Weights of a small GPT-style language model, trained from scratch on English Wikipedia: learned positions.
Each number is 128 + 32 x the weight over its row's rms, rounded and kept within 0 to 255. Layers, rows and columns count from 0. Numbers have three digits each. The size before them is the row's rms in percent of the matrix's.

# layer 6 MLP up, 1280x320, rms 0.109, rows 1198-1279, columns 160-239
105:092112184169126176039115115211107159112135149094128076127082085093094119133113109183121169127131131146135148127130157114094115106154124101152143064145131131098120166172119109106110166175094141118040137100148135150147099130118123126129116130
101:090183144122076160158114083077089124137095154106132085140154136094174176087148148179075191105116155142109132168108152101064123153144084171119101168081104150108087115167150121157152178139149141173100134171129132106134148111157158136091090192
103:112076123079127064126138154160146137099028103136138153175104157147085151182152168124141079143164073132076059129084143177132146119145160133146131156131065096122148130136131103161099110126112093164132112176140148128120159143175099130091158143
100:130072052177136191080097104132153144164139151182157077106096142149160148171108112159105141149105130142125074195133139071163090115118137082144149156131168136140167140172156180063144136126112098112108189137131153075178183128148155112195188122
111:083126127160108164159153128094196111113144120121088093138113087143208127138143145100166182159143120214204139082150208068098159132201156122091090152050169122096155119158121173132077149149138110138110130119131134086124118090146108060125129154
098:104124127159113108169106135130071125131138143085116167128154076149125168135106103065102171179083088068172111109132129147114115134159144163116062107104105176130094110167114152125190114216105089160167193129114150171127171181123158096109124140
107:134095138115154103120140128143151147138120140135101128157146082139114121182122131139109106168139085142150153105137134151105149100112124141175123088127096140075156090170140130182076134104141174171126140174081107135110167113139124105140148095
089:145120154096182159130074107131135137158111176115103135080191109123162121126155153121132168099163088150116182123129163115080186127138131191190175067134115140108040144121142187114151095167094085139165148160093118145184153144162142086192132130
104:152152157091091156133154132161186149104071149142099148166158124084161120173095158106190170083194077112146081117131129160132096161067164136125083106135165117120101091134107136143105140122169106060112131127072163056161081168136156125123158153
097:091152150155115122132145120093093122123112163158128155193150135067082077081091098079052132159133141102127142125193150144150191084103151100119116133176141124189137138112122079143160150103144164085067097167156128107141149116119173126145106120
111:117124085062162115098094136107129100156133094169141179179069160083133170132136138111112164155094108121131115112138060155109054155055133122132010101092161136117079114119175152136094124181138152151139168162112104162140214128140169077150112075
096:123120126184091165183116109073159107131113098162118143131091147093150131093117094116141115142146076100144121080061131113109073163103152150141078130112087128130124138144181093090129133145129133079157152130179089064119149103121129137111162149
103:112111134094123101122130139123119173095145096132136077103115183139164126121152148145158181182101132142099139103111109098153113124153189101171123083098133160194095132118211146090181178111131151135061126183053123124122152116164099171096136135
089:122119092096129154119120135091191167122125124153150153126123113187168117157126129108083109088108169116101127124109196115110105105177121103086085085186055149182208160151127133145123110179116074094182155106099176157078106100143166047131167125
097:111151126165099194148144110108098119191152039088091129116165112100108121149167167130120148156161151117164092136052091136148128107126141142107144119128132158091081133115105179171102132108108046148121131153108056155110112138114068165184142156
111:088098144132096178136150063149186121100096110149136098113097152110112158123129164158192163108127130148117144110174100143137095064104058130111134070117072177158102130124134147140132136104171148155147179099135138150104087120129167080092180146
102:134116151122184124075102126143190131176165074129172135160109059144102124142165113148081106120153102115128108090111137080068174092109148177124154087154076214091111094156168158080081174142099113115158147125109096134125093119077161174159132179
093:144121145224146107132168170110141096071112142075129148108102095075159130126146126156089136104172166111156128147134119091138069129126177049156150128147111187157186135105147212138150138186103129127114085151104154109116100120120133172146135117
098:118109152096152142107157118157103142115137142164130121189119115162108093141101163165066154096133147136137122113150127073108086156030161080178149147124143106095148111123120079105103109161149093107082162084174132118152153138159178112088168115
103:190104133134108149110067137125083104075137112142071140190177163118109061111091149123068145133187195099204099124135092147133093120127203072144142181109146131068124153156136151151129123144163109103174112151124141114079127122103187097097202212
097:082121150167111141105213141174120078131156076120182087136130112102078107118106104140201186123082125091161086162101108129171192060143160141074146120124131140186149104083162115153182168173115122140138137115110196130132133158124124112121134186
107:115058160138163133141069129074128134102068116143150141153117121111183059111218171111095122182150128120098135130083099092120093176163140144092182163091091110154135136099190121092151087127143130173141165148144073141082103177158133160143143152
097:186140072179097179111066119113134137059215138153126102107067108094142086075107108105157089068176196116118143114113118123066157159113100132159138153136095132117142138124136181143120143120174099125107173135163153108125195157092143097099106154
098:100135160095172101181103091169168132147111131159126150128117088109146176151199101175166088108131207154082092115149138162146144128138112160185091116151122132059121127079076123139107135153130126104153147073129118126184145116103092102153054135
104:123101138110106092130121136209116180111143171169161170090125127149137128106192139129113168131149083155117193114108110176116185148086144084091110124088064131089074121131156102107135080159085158133125130127101157151102128157146153133164085162
103:111168128109066137064107106072225092126128151115132083120068122083130101125132125167114118078119153060103097048127195090095115142171087170078105093057111158112159130118053164138175101079132114180042103072170122141136126213097107175131108118
099:137127054122126177090236136131121139149145171068129161132088165095125165137146129140135174152197105145140182107107118114142102172091156072165104100168092150107075147094094144121138163082146123170090116098045140116138130109100139165111132167
097:108106127116151033133099090118120108081126149162093110080111162117167132098131143088105099184174132135155176171151142110076090142131151139145098111175070114134151110101134074102178093096109094163118164146129114125136138149100183120180063205
086:141143099074104109174119123165089094141097133112129087181127126079117122205092121200102075093110155167080113138179161151189119152114162110112117157180127086093141095160144085105157067099147105157113091115142135140120130174155108131108116126
101:124154131148111154082193093128124071125113131134093175176080075152194114134123100175076087100116105139152078138098098133071154143146056142108144117097129094095064060098182151127113099105191128138156103140170093105100062123107077187117124135
101:152098092154139088163145169085116126153133137086142147125122109181201154139150134125099147077150129095135129155112130124123160093144123155118156166129089122152110132161065098125117118120121156139094097128187138130098180097104150121131123167
092:103103117170102182052071127166126106156131131141074110148159117121107099102096182126139118120093144150081139118073130071151103144118098097164139170153116133111183157129124143147118125084081144137141130138110108111143076165114178185155078111
095:106116071164154151108157111148105143109161150130195129115079139161123112099157082110134169080164120109188105204109090127126115059154133143136159136151072132098154149131149125146111112114113096151156082172143146061185163133208169092138136146
097:087145102151113136127153154133132190126140121141079110127107078165090153125159082225140108120117169100064125177124093107130165151141096085206146118153150173162139095091081108153157104129087144079119123131095139114175108185092121176101137109
098:099138155066144126120090077159154077088100095102099117145116143095126090125085170102152124149135130172064066145140110093102109126182138120123164086079091126174085114152173144120085092167127142137111111159110157119214137062096163130147155170
091:114035125104172119130050160076108104170169093125128162126132084102191100126155110086117078143068147140169159100152100164131114115200115113120085195125117101143132087101126127114137154124127167124180099171103136152112087107129148123176148122
097:165130158138131171113067151105103125154159097089091132105132180164123146087125124200102139132076131082116131138134088101107138088122082158174135151094060114110072147112123163090152086085150086090131104124139157125094110075103066096212089120
096:095182130155096135167160170194162122124111157116137053112118092113159150071127120129149109111139078107148123121141114125130155202128113074122132102147177119118116119157122157124105129130122108137121116174115167127137134178089103144155140170
098:165145139044157061139165114129185122126114123149141214138115113183121129139123126124126169144110144068098141126123143127102139087183093077105096097141074085122141099145141098113114130172147095128125118146133173191180079126086082182113095101
098:104123095130193165167135107124128111182105097109069176162176139127067178130184200146116168119131114057124143075153096161071122145149146127149160109153063127069101154159083143126107137084141092125137104108076054121144113134123175081178096123
103:145089155135181143111157108124139132121152166118136135159088105104150184110125143136078125183148105110108146088071142162142139182123144159116142100099187094138173130109116085114149099131222089158106062128142074134099176147147094170111090137
101:112113099113150083095098138205116106069094140155115162144157137115135164121094099169062094146143156131064073135107129130104142150157125109148088154116161137077118064135139081149061127166145088108140153120048141129098111154130122190110081126
111:139125143162089211157152112161102062133087133154160123112159140080167146152140104162135208080106133159087136125142085174112105110119101130135108177118110135140105184103066128151108164155084112126169128134150154153146153136087107110113132178
098:093164180084117204116110167164102138102140128106123149142110128139160171140112135136097085176161145124084103114113142137172223057118149106153119141155121139098066118123130138099167093129092115106181156079130183142164204131099141143110149156
105:107128081113142110120164123120166134026109136142098098135144113135105130130118181121141106169144137057121110152173144166143073188167088165153103148145132118158116156098140114123127118153103080100104123114060100075111149177103185078096117113
096:154097111082081140104139166138097134104126087075119116138096168077133176188153175084129158156057140117107141127153116100115113151103107183109111175131077086131105179133119148084120073120201102107135108141119159145075096117100164120113113186
100:127126105092110073095112193126155104091149125112139082084141090174132098092135136137128146099098102152080099152107126082078154104143141142111080193118047143124098016120120073122113088118157125114111086150125112166165111226133092156167123171
106:117121080107078130125120110150086113096137169174084134115118098115150125137172143163131124139083085165142160120144118136237149094161089161090134107128148172109099120136099169123175167097137152107166090122075125153201123081142115123136069148
104:060052169127149093102146083171142119158151108165125093161149155145197131100051115151152140097048137130080140100157119133082103148113117197099124170120100113049172111092135140145124087093123138083136098105159073133127134115124151130124068158
089:120186105105127195133118170128116115123195061108127136132093100111137112101147183134072122202134075141149139165150129140114085110167173064098103104047123220149145112099117135109122106154125102140145145118086131078104116134083132176110118145
105:102128108069105126135126111134110096145171106111126169104144101119157161117149076145149120076164087173119176133144128088145176237095134140119109147113127098087056152149098181163140099126129162120113189147133134185116146128115113158092166142
086:053104120125120121141146120144151121176155092062102131125152127145132077136145120103131121118162118127112130071161124108129112149101142110102130133102149138090141153121134139158102092124149119098140194106138123109102110145157118122115062101
099:168110139123106165123053146164186122171170108145110211125142077172181158124106166122130095101170087197100157100134042099137098131131152111130102128156140129119121151104117158100171093121134136120149126118093154123101125093139189053178142130
103:103097156117180083073127134110108149094113169145173136100117142084119189138077108131132077110099162146140126105121082105130155146167160131059095151200090168118129187141118157130133128119126139139120127198107184126146073156161124119167171099
100:164081128126141076149147116129131124108142129134142200160136075109137109124109121131119116130136120078172105086124095106150137129122088121113107187136112117137082117155100103126162123076134138140165121178040137175149106113091114127143054066
104:133075127132102158147142167126160113116121103164115103095110096153117146122031135073160150125103119139166157121113115140089181169113121139176146108113092197029130070121122148079167125186138093122139113135157104081138172157120168057088109132
105:164092191122136107121074091120161176126066131147195091158084193142097129120134129102145083112120127143142131136128106134109108082112108098164107130143148097090153121145161088137110124195137141121069076173132110200138178146147138108172112129
095:103062112127141193108129094055162124046146082080081175134138138050108143109133138140110119160153104146108108144121122135103139222101121091100136084155117190104097180129137169123179134159158128127146102128129096095161103157126173120166138121
095:106111129117114144143100039089114097115118119125077174097123124093109141166137080130114098176100117148088098118100143113142107157159124087175128138133139151140116103151109135119114137140162076137128075102168138124172121145119079083118084174
102:144079151164076088135132168176132129128051144118118110184116106127146084126110202156053151104133121103147144144115164097100105160157062137174092150170091092145143159108094156090146096097102083142116126112160145083174160165137102146121165137
094:088113125099102117143202129165096132115111093040155118179174123154163150159156148110108168156162134147104129093126179139145145126094172110080048167123064116167085115144113145086062128122115164180123124153101166173118157071114114107176147144
091:182074179047097127127150158129180169112112074123077113192089147163177141100109057160073116133164109099119118135142079135120081085141150128120168156150136111119140139046134122118109108103092117121172142143110069052119177132173152140107138058
098:136198162114135154113136129089110113168148071145120053111159051112090148160131118123132219112071139118145108162140221132124100104166121148147108154127106144212129112117098103082157078114197103104119070150174025095121143152171179115107146132
097:080134163150145102126108146130075168152099106138112164136177157110196141146154163087123195107097148117102137200156220140111158167106141116109151101132119073147164071097111126105160120123135170082097091111124146132124118068043078126133144145
105:114105131108135111113152128127080074127108107153186106071114067176174178126144122088112112124161102105178120133157101074104079157151134099103073114118159140086156135105150144153145083169115089160172108105075138159184085162074102043163173201
097:133080078065140136139095135113146112135140141200145147097148179151136085056080101099109133099132086113165135150129155137133093142095166115177015142135150154117178091166114102140136069173107096125103106130178107117119136105119145156114134120
091:093060127135139161118118128140092182116141092133150178205133118103138118155106126152126182143119182197142103127188118144120132137133079083083172120141087143108121134120148117128096095177193059125131153108176028123182105171168121112110147099
091:108145146110094166160109086132112142116131134185088075166130101182151121104167103170142134113104127163117122171102155206139048191105130162103117152079131129178119172129065103090122157162094164104115134159127111197134128107124102136154116112
097:162052089105107117083117105110116136110192148156145072110200142118076189111087164126088104119154130176133137086141134202177182158125124138156165158076153121138125164175132134168113067197104091126136082071090113107176124113148156095106102092
100:092079096143181107109153125127073117118100071148107152130127115097147110114124157141110097077109079129115174088122110118058139146159118135124123100126182135166189157107073166119095104168150128145108141150132108164114105136142142137154067115
107:174144213127151139154140149134131198095137094113108147129086118098134086068120115143135099164149108150085166135153145091122139130058150110176140120137101042089102126121127155164190084142098146129153134107150101144124106116118098112052120148
102:156110103142108087085172161147096097112127104133108145098163154140114128139171089160192107146091125093194118140106154096163154160132121099132149124090147129112160115106169063159106119106152119128095068130167095176149066147083116149157118153
101:094137101064088147123166103134107105098161131127085173108177148163163133045112158094114107083106079144120118137146151152114101161125059112089188154140153153113070125125097128161109098093125088113116143161098101097179156148094167168149050170
105:091084088193103113119116093173110081115108167099144100154117102146128073133101171131156126176202051165138062139121110137127124132151087127134160118114144096138124190149128154126139165148111102121103148115082124117152129119129067170103110156
098:123105126137094169151121049109159141115165110178107106133105111086159132141124122118119160161110170146200155055117169150130097082127143105125109110123105123068195143144097157138094115079151043100144129154124170111125143124064155128128115190
107:153119130126126176116161145117157135133088130139163103154160053092156102155082129148080147086111077089154163078131124114048102141129191118125175104112140129122160108161181110132160074118129143117066132143116132148119129118114158125180120210
103:090120147164103108143182123106101083145113139107170099203121148122092177108079153154106203126079054142166121040144129106090134077111127217080112108126072060112115145171084159156125145185092149146139142114134031106137182056057143130125086167
098:189149072123114057072104181118091127139118114172092100121129135135111146178152124152079109126134125071153102072148087100126177130144112109107144135048083154118106097149077121137095119135079108154179147132131109125121088133209153134145120180
101:141128079115161108127087101159011132139096084109153061078100118114106106160171138090185170122058169146137096110143125126062124127114129114119117109141145164163127109115157185121169106114120099141104117160117141176080137103116093183150127097
103:181093141112089080141131096060070123024128150147173103060135118125088156153107150157113099103135139150088171133164085117154117113093118110158112138130080085162131134213159112085132076138101152192119105161125127148151135097081126129092095130
108:051112140131108131091135083169144132150086118125153108080112115108096197158133167156086139134101090112149137152167178130099145176147131172069110114122097150144183077119129142112157106144109104092100152135142134109167131145128134160100133175
099:089092103108101135150133151115163121166136155132148145114152107166145111124098153091178104144199133108098180091131141125092127152099155052141105129102113119191101151177074120186108120091107146119105112154146119108082083139096093113141125134
# layer 6 MLP down (transposed), 1280x320, rms 0.0288, rows 1198-1279, columns 160-239
101:150213130126152155129175129132150088161145074109224131140175170155158122145117112193174129141119093096138089111164095103197144138113129120096123165140165099096094142095108143078132088075101105158167081094139071112201136094075137147122104156
098:136100109102093050100089116118099107143130146112169106127111143154128153185159148103107117137119149146111132114121125118093114127092062120101169161135080162159091147098148105171143078143149186126127156090111164164096107154119144093096154184
099:096174106144113113113128135139086113173073104117096151054173129134164158120143136135068084123100108144089131184165160098200087147076125180147112153125116148084179081137099170121175146149112165119088184044117125117158049136038147150161117115
101:138134111169107086061106123188119154056145091138065090125164165210149112122112140110109123090090137143156142120138143221072117148123107087103109125114065195147087124095109072155097068096151082143100136181168163131045150132118120142130120149
108:159177122096050120179178117089134159168163128142125114114093134138124104071106163172152077122085134128086150184118187130102128158127086081131154113111140123120118166170065107138162176133145146144112163148084087104113130104115107147074120121
101:148135113125133128135126067128150187136097108101110133085132115147139138138099074143100165138146092120127173156123122069098173121083114095088174130176112107111135141129129173106079158108033155173173117102156125137147121152185100118149170106
102:123086082148103148039095147159096155109103112125111139101125075104159119098149109173094120049101107152093173091126093107134156144143142128151147174164160061190093102164153098151124061136155140167141181112117106137181144144119102071098152155
091:121161174158102111142155131123094111093178117091130137155107174107119055155091085108140092157134137127155152131111111094111093150138108076179104174119125162149182177125097120169095110073086144133121181139145186110103136109084159124091113123
104:133119154123138111128170221075161182143145210070148150170065089105111208169051117130121171106103120165109091124123104139124146185125126172145118093149078099174076108157169133128147081128160126128121088178029179113125124118097106146073171130
100:178130122146109144137176105079110168069181164072129151005155087137140170156169171126127146115142168109135141160061117115097094150150150114162107104116126127130148096117103137134073217107076119168138134163107125121198138101082083166129100129
114:148134079117111142171177155097117114105089103161173154135104135040116108091138072115108092148125139174133173093185148139079137104100094171082066084125122102082143138095152118118096168126116155131127190084035147153150137146118135144129124111
100:140104113085120082082090119176127173143126099141124135149087143107136171159123133124142150133134153189112086151177169188168156156144163147105116045132131145186108133156089127109142052122097143165140157155120131088111158164148168122072074159
104:093139139134167147188120148166137151140135137144123154210160123148141145194164153146139108145080134107101085101109068177088146080090188106107131139155129074134125162123115084118130133126170121095104099139129128147114158094166119100202135097
085:125125080141123121107143162105054101117089125104139101191095141158090167102105139127187160118139086163123134137128084164132180137126127128162121134105176147088078093109091170162179117087175165145103127133142110101178129147122075143127083148
096:127139102149104089100160122099112081154150153147143139151129131133117113101148131067161154132093120125107127157137137134161104148137071158094098211058124190094168133143077160168118181115109109107202093157125103137094145094112157168122102097
111:153141129155127137123130180148106096126067124152051172134134109110124175132103094098068154142180103115132137090143118149193182164116132148145111085114144165106143146152138174076131168142134107112126116025141104101149162159112169159156129116
108:102149140141109173106131109103150106066134146180111127128116184160123062134175146135139105096153123145070135159194097070119092123140170079136119138149146151164144156161172074054113156127141175063142154143143136202167108159094190128110145162
099:116147098130169163135141109127147133127061066115030130142113144113182115244130119102162176136163164155166162172037134147121136160117116181183138111126140124079152138172157098100114135111093090113162066160117129130123082154123135119102099070
095:151207183130123128191114151082146078121086124164135115041118164147124163127109103129130125107120081107127131220145075105130140150188129095112090156138149135126126154149087125174086100162077170167143034126100052151137183113065124193113072123
103:142056105128098188095086128118155097178074160167164150081144087156134131073183110103139126138112058177138088104127124154074150149066165098114098134112167072217083070133105069155126131122109168131215169116119130068165110148136097145129130196
106:131157112101082100119065188092121163119128073065161111099101136122113094186149105123137112224138135112087164171159140102158113106128114161177121113101161139128073127113142056113118092107136173113152080102138130118132171050160114098088152164
107:148140120169184112091116158101113134165082146142096115132157142183130125184074127125126142156200097175180119205147132129103173189129143115178182113159130078129141132086066138134153120082076133154077086119155101121065132136189110109077182112
097:172106113112071173139115136094148132139155145110125136102144129165146185128210147119140134167147137075055057119111180150143117160133121134100173112128123138138147110118113097157181095152106147112092114138137131150119096098070110155146098159
096:123074124198069155057093119125154146153104135122084123132070139115113142117121130058100130127132145116077134157125091170087132139070125067081132145126147137152145125182111160125102157099128213157078111103110156097127120099114140117134115160
109:119142137138144118154170144150103097085129135103097165078173136118167069155075158141129112188090067137187147105105154121144143143151104103147150101114148109116204124093110120151079159139115147094136143137167180120087159122113136150107152135
105:157205092074136159146144126071128126113174110142089107145109090125123112131179101135149153159085186142090114101114149133118134150149176126136134129149142115157070153150106186129108131088111155116091149140159067165104104163124100106115056090
100:161127194159153118178084118205133061128153112181145108133105105141068060137144151129133092124128100140109149144183162071144139052124037156119121087178149132144151109161109125086103156066084106139127156177186110136185064143132087147117124125
094:115087135128146119094141165156126157150101198102149098181176089103115108170168103178103148142094118165149119163141175078161139142093123119086131172104101120148170127112130129180060148178159183094136143066084074137087123126120092162153148088
092:171074132132209133123160148124070138138135159103114135060139118069155118128090147153106091145189117187063127102103132195093094162105128142148135132152119091097115126237092138101142118093109175126152152136132076126120129134081130110099172094
099:132133086178103139139151120112135161161164113054183172034162163168140143151158098140141167146143105167134107118138189131159185151194153076142099105113150148165172186120107096128127115148151114100131120136178127130163136081127103084170162136
102:159068145140142104141058104131150141206063105152128089141107163097151096073072132159179104134123143149082146118132150129092129139134115119123108135167123139088060128092186122151138072102174168094144104156124156148152134137080134120120098172
091:096089166112144098160127101109117160151146117115132183138161126079135145124094128141126115140097154095083121082133138139094088122113184164121157153148149161147150116182166104070153130160150172130068196141109127113158151164077080146162164111
101:111084197095123135158103143159103118170177085116153095166147149175164127082092102171144132179100078183087112077114145151165167115104138068098073147088104100133164162128155196146134120170116172114130134076112142136122126172086115165132153069
094:097112100084156147183128161140142165143124082100145142174158165055097098048147073088157097123108106130125140078110165174048144045092138174075097078104135115082154170161192138162116146129092163192162124133182165136094143091154135092097109126
099:165148156130114154105214144194175112136161120162166135128182125118087048138097111127146116087101091102153147150121096149145145101171103146118146141176109139152131157147130107124098117106154063108132171126139025124116101101137143117103140148
097:131171151059128108120167102206079144140136128118140104175122133144089090132130123126112102124103132122141132115150080169101157151145120112119143131145149174099111134136110120133124144162132077093090067112126140158117122162134132104089125119
091:115150091075110075082106180145119141118154144095156077121133142106107106075147092093175164092139115164186155039184138134158104125166156123076158180165093093084142110137142120068150092098097164160149149132154108141143103096145117108114159177
094:141135132123163185109095130115078167033140158136131205155187113125113115140138114146174157180078153090120156126096110172126136053144130167150170098159174095156123123123103115172081184127134112097032195172091196188099097142144139180100086141
096:166123080139159123156137106122152144122107105131116086136125123151137151117096144101144148123126098166151156153183129081132111122128087146163153154104117133148152255086133109192111149094195118146143116156126161085131100111115121094113156166
097:130098080170117090095166142170111129124089121109167087111103131122074110182100135090100109070200116150080148141190122132136098133081150059141105137125166151106079192091216087160123086151109103164136111140119181152122118102157128107136164149
099:172149149124135162131134166152096138213133172159160116088154163105069103085116119095175138100208088095175141175157095113128142090097132126154164191079163150113114107138094126179087127167111158125127147133193122168072113096142135074089085140
101:102098099192083090128080119078125196112173139155114179159152168104182138102140123110145137132117166132101104163111085111091112130084136100114171122098139088138199143171161107175073164151160135142075124095130116127061154134104068108154180134
118:115115197082110132142157131141129154185121138173128112160115115106122082117191100091131082100061101053194152079129092133155183150170114154123117131154147163077141150121088167100115158170076049140097108047134101148190132133067124136197128111
101:100089205076106109068152130124161095102150141108144146126128138123166116179108105191007081138087139113159154176165152158127117125139106136144125156125186114116140052101082099144087164201088166142131119130111097104091110058126101089136121149
110:173143101108091140118073133165122108172091200133224110165081157110114130079141104106107092117135081124182185143160050116104153130108134124095143086083128140119125149139104113149149139147129148170127133153168113109123161128171149095080121149
091:106106075088163142146150102127158090163114142147167147116172115149161144100136190131102132116161127052154152153101161172198136115134123129140151108097158178109112083136159121148103159123071116154102126154167086175139057052093146133117100134
103:149083177113160141147137180136132156113133147097141130201100137116170154125138118146105085117117131050106157133132085096139051105130115162164122120145185108108150128123150131142124152111149144079117132171117145095150093171102177112141118146
106:116156091074125035149184164133114092161169106150127163133127138082149092139157144151126145151104112128160110078170131174098101072151129113166118117136115150107153160142148195112087129163136069094095108120143117071098028132102130133153170133
106:154109093088168075141103137126099083173126109184057062132149101102136075121142095172127141140113142097142083145145161125093090081147132090141082094142133138136134059114106135157149157069133169104158231141114114111120124175142099148110144144
095:149106100114115086090163099064059091116097151093089157128162125157118138152066099105130137088138199129125072097064139142119141105153102133136148087168129165093081106198088110131177160146144136132132159128065157132143120137109111144212110115
111:099133120164106195077145099124160111130188149115116069118187133148160078073120067110127119169135135140163169113105115087156106120131133046113137134123151117165166099148119059055128156155080195111159125119118127199175092160122117112142148130
088:147108102170125126145207059087095129107098177084123199196075083095127109105131065089115139135084125075133109077129188177149089121106118101112117131115097101138073128184134126154103099119120091130120104101113126126125122111137145135154158128
099:115143111117183139099125184109065136138143186152095120115142151178158165156128097082122064171095047117131115122110164127117129110133090137132142115121152129125109129126121140117156098107163157111120103124172179129110102137200127097148138107
104:174135150131088131152132145131136155117184132100124100025123194091179090137143069116092120156172138081089157207102168099166099123166129028163119139105145161115150133065141095115130146126121183089153139091148080165168174156187100124130134086
104:126070126103123116171110163179176150076134089119163060144151118132083104141143132146097082166082137090167135167164130113091092172098101147170188135104107137111151151190081096127043081086117126094142137148094098094045137178118157103155153166
106:106138112101146135152100135079133161158117150148090176137108120112122175074116124048138129123173176146143113152136126098095059136123179107156087145141106172138061138133202142092106114096134164087132141188143120148151077070116138187110083103
104:208157134178104106163166173134188105136201109128113089088185108177142151157145135119094147116128109080132189161065134156157126121025160101113133114138103107132066165151049153176097142113065143115147077106076164129183084104119130151097136107
095:149165104155132109087163141177085135106160115121146089148131159173108113145154154112162147067174111132067162134076072107124119110154127120136132189098124148103090082108091112023139072135122194084140182163115150169088101163106122082146088171
105:097149133124109109075131135157148142111143133119170124126160092063121130180114115151124172103125114107108107135137148088140119163133133099096112088136126153183091153171137141160118092147145192077125158162141155150123140125185182137129109084
109:069140128137206145161081122205140151068142142093116125190170142179099130115157104099120147173146113142109128067115129127136177160159128132039179093162177141121130146121096118096136136145107102099173093142127116131083122117112093117210083163
104:117148141159147175143146124115147100149131198107128151127157099118153099176086141091109110127101137126118171150083190172119125049185068099122102109130144197146084144103104083161167192148071074129163144143127139041160081177134103108080167097
093:089143079121139137109199179051113123145061153149153089140159105116081112137162090128130094168125113132126154079150138107093164148073090079132075117128103142088066140179111160110100166120095139129150112154094098146109146113165115104137119144
091:103161113182144112126098114166051114185188147120120191201121114094146063122079091092144138154127096085141169169141093118157151188100131128107138147113145080161111121112150166116079134123098176079106142113088087104166166093088156153133153112
091:107168071080125138087115099162101187163166103158115091130073191133129163152088142154097125161174136101097127123111136173114085129107197118098063100088128095127178149124131099110188131120128148075120118124089199145085151116080122147140157143
110:201149195155145159156090130106140147157149166203088163151118181095109085188153124144122155156134095106145082114132173124090048087153110099093129111147167094137098103107141137170144133106075137099167147171152183112119134092129144123203145138
094:124121134152134118179136179156076070100170107116157197166141186102115094184118152131215102109135130138135116092130134101160096080152119096111130199124151101114095170075116188136131101165128110117150233124164084127158106136121148086197091151
088:145141141142101170159167176108115132104088158040106068160173179124098156118113136098195085077119110106113122126091184195151125123089135174206067097105170177125138074142131145121144120124080141153173099127066167125150127136082182160148191150
099:147106106088159125167110094120088122145060100149104168128142092199150172131138174151146116145125088089135177161149123083059151125097071104115132120146126155135088094156074130090188066128129105151114120151100097102189107143129139102119155120
093:081112148108114111134133145134173120067124181142080116150092121147077122165111136219119119179079136106108145157166120165116130159122110053110083133159128108178164116131155093068126092102098039143113104187126114119142130139120023141159123174
101:112191133111149134135124115092135123109114131131104144109138161073095131105169102159117123170043192119135134132088091132129159156111155175146127089074171136055135166179092151065169156099173109101134142079105104128150152089105119138119094095
110:204135112198087098139106162131118099157181136183148170175125133164089097116166109088089077105115154136199084184132140144152094100120162143094106144072128157188117107088135133091075132170103134133103171119172134124155131141119111060167123154
102:148080118126163130202175133138131139156130122123157141097159165077153078173118113105137106129200143125111125070138113060151066127125133112090100066134126085101128151118123154149147096125161081176152143158106085162147141125052166076046150116
101:110142178181110146170110129155147150159163113106154165140092145122128138128083123115148145129158156071197096187159116134126080120070129135126084124152092143169085087242146070086140164144140176128115101096198144107114084108185151152088117229
101:180089167144141103140158154152129093126163178137188171120109179103143162102132145098200075124102110142158108092112108130025133166128106152092055125184109095154112085122100089196129173146133126138054084171115141136143140114126185064129094108
104:136109181161129131133171137094152172125090142096080126088151128098116122091142167129151122073103129124127100124149136143140156127161112114053156113107049113128175155114119144108127108122146140165131103081190152157129098097126160149117106096
107:101096113154108129166108136130121073114179108121167101083155160132148176156097112108139096103084156143129132058093131084141155117099218062135155133095112191099169097124081096124175142143101037191116118145094188107108114170082174099120154125
107:092157113141129158113124082101098109163132103158108201118154168162165118141136066115089092067136176125183124179140131151070115119139120077163181120105135115157185173110134094109113119143088062140137104100121081117128129091146065161174118122
100:137094156130166121070148154156147122159100131088130147100174089175143065176159112130138166113105068108174132123066227159168119170117134108123076134068091160103197110131123086107143189172170166149104129150104120148074136052108181098118146152
102:106170125098087160155057114140119198126120154139165179147165074155120142135129081121127122126142106170095132153128180171160153166091142110093150114142083081080148147161185136117182069135110107119102143181142132088141114120168166153128134077
103:157171146130124174091127141114144156192123143089179155121130127074043167125119130176127098153112058053114067118143146127132064153117120153095150136134137181093171092167137132171117134142063152097083142132173118181144069171140154135088164073
106:093133177147108136188219127119134139096186094175136130064121095167147117053176077152148131120089078180114117079171131149119144112134147160132132089127148094158111096148082205072157125116141142129122151107202125113175126111140096128152122119
104:136142164109113097111093072121096148111163161140111099112160129119104133175118089160147109131143132155138097135103163185126109141145153154119143138126105074170132135121147133071109126068136163147089115162170108112163107086131135116170108134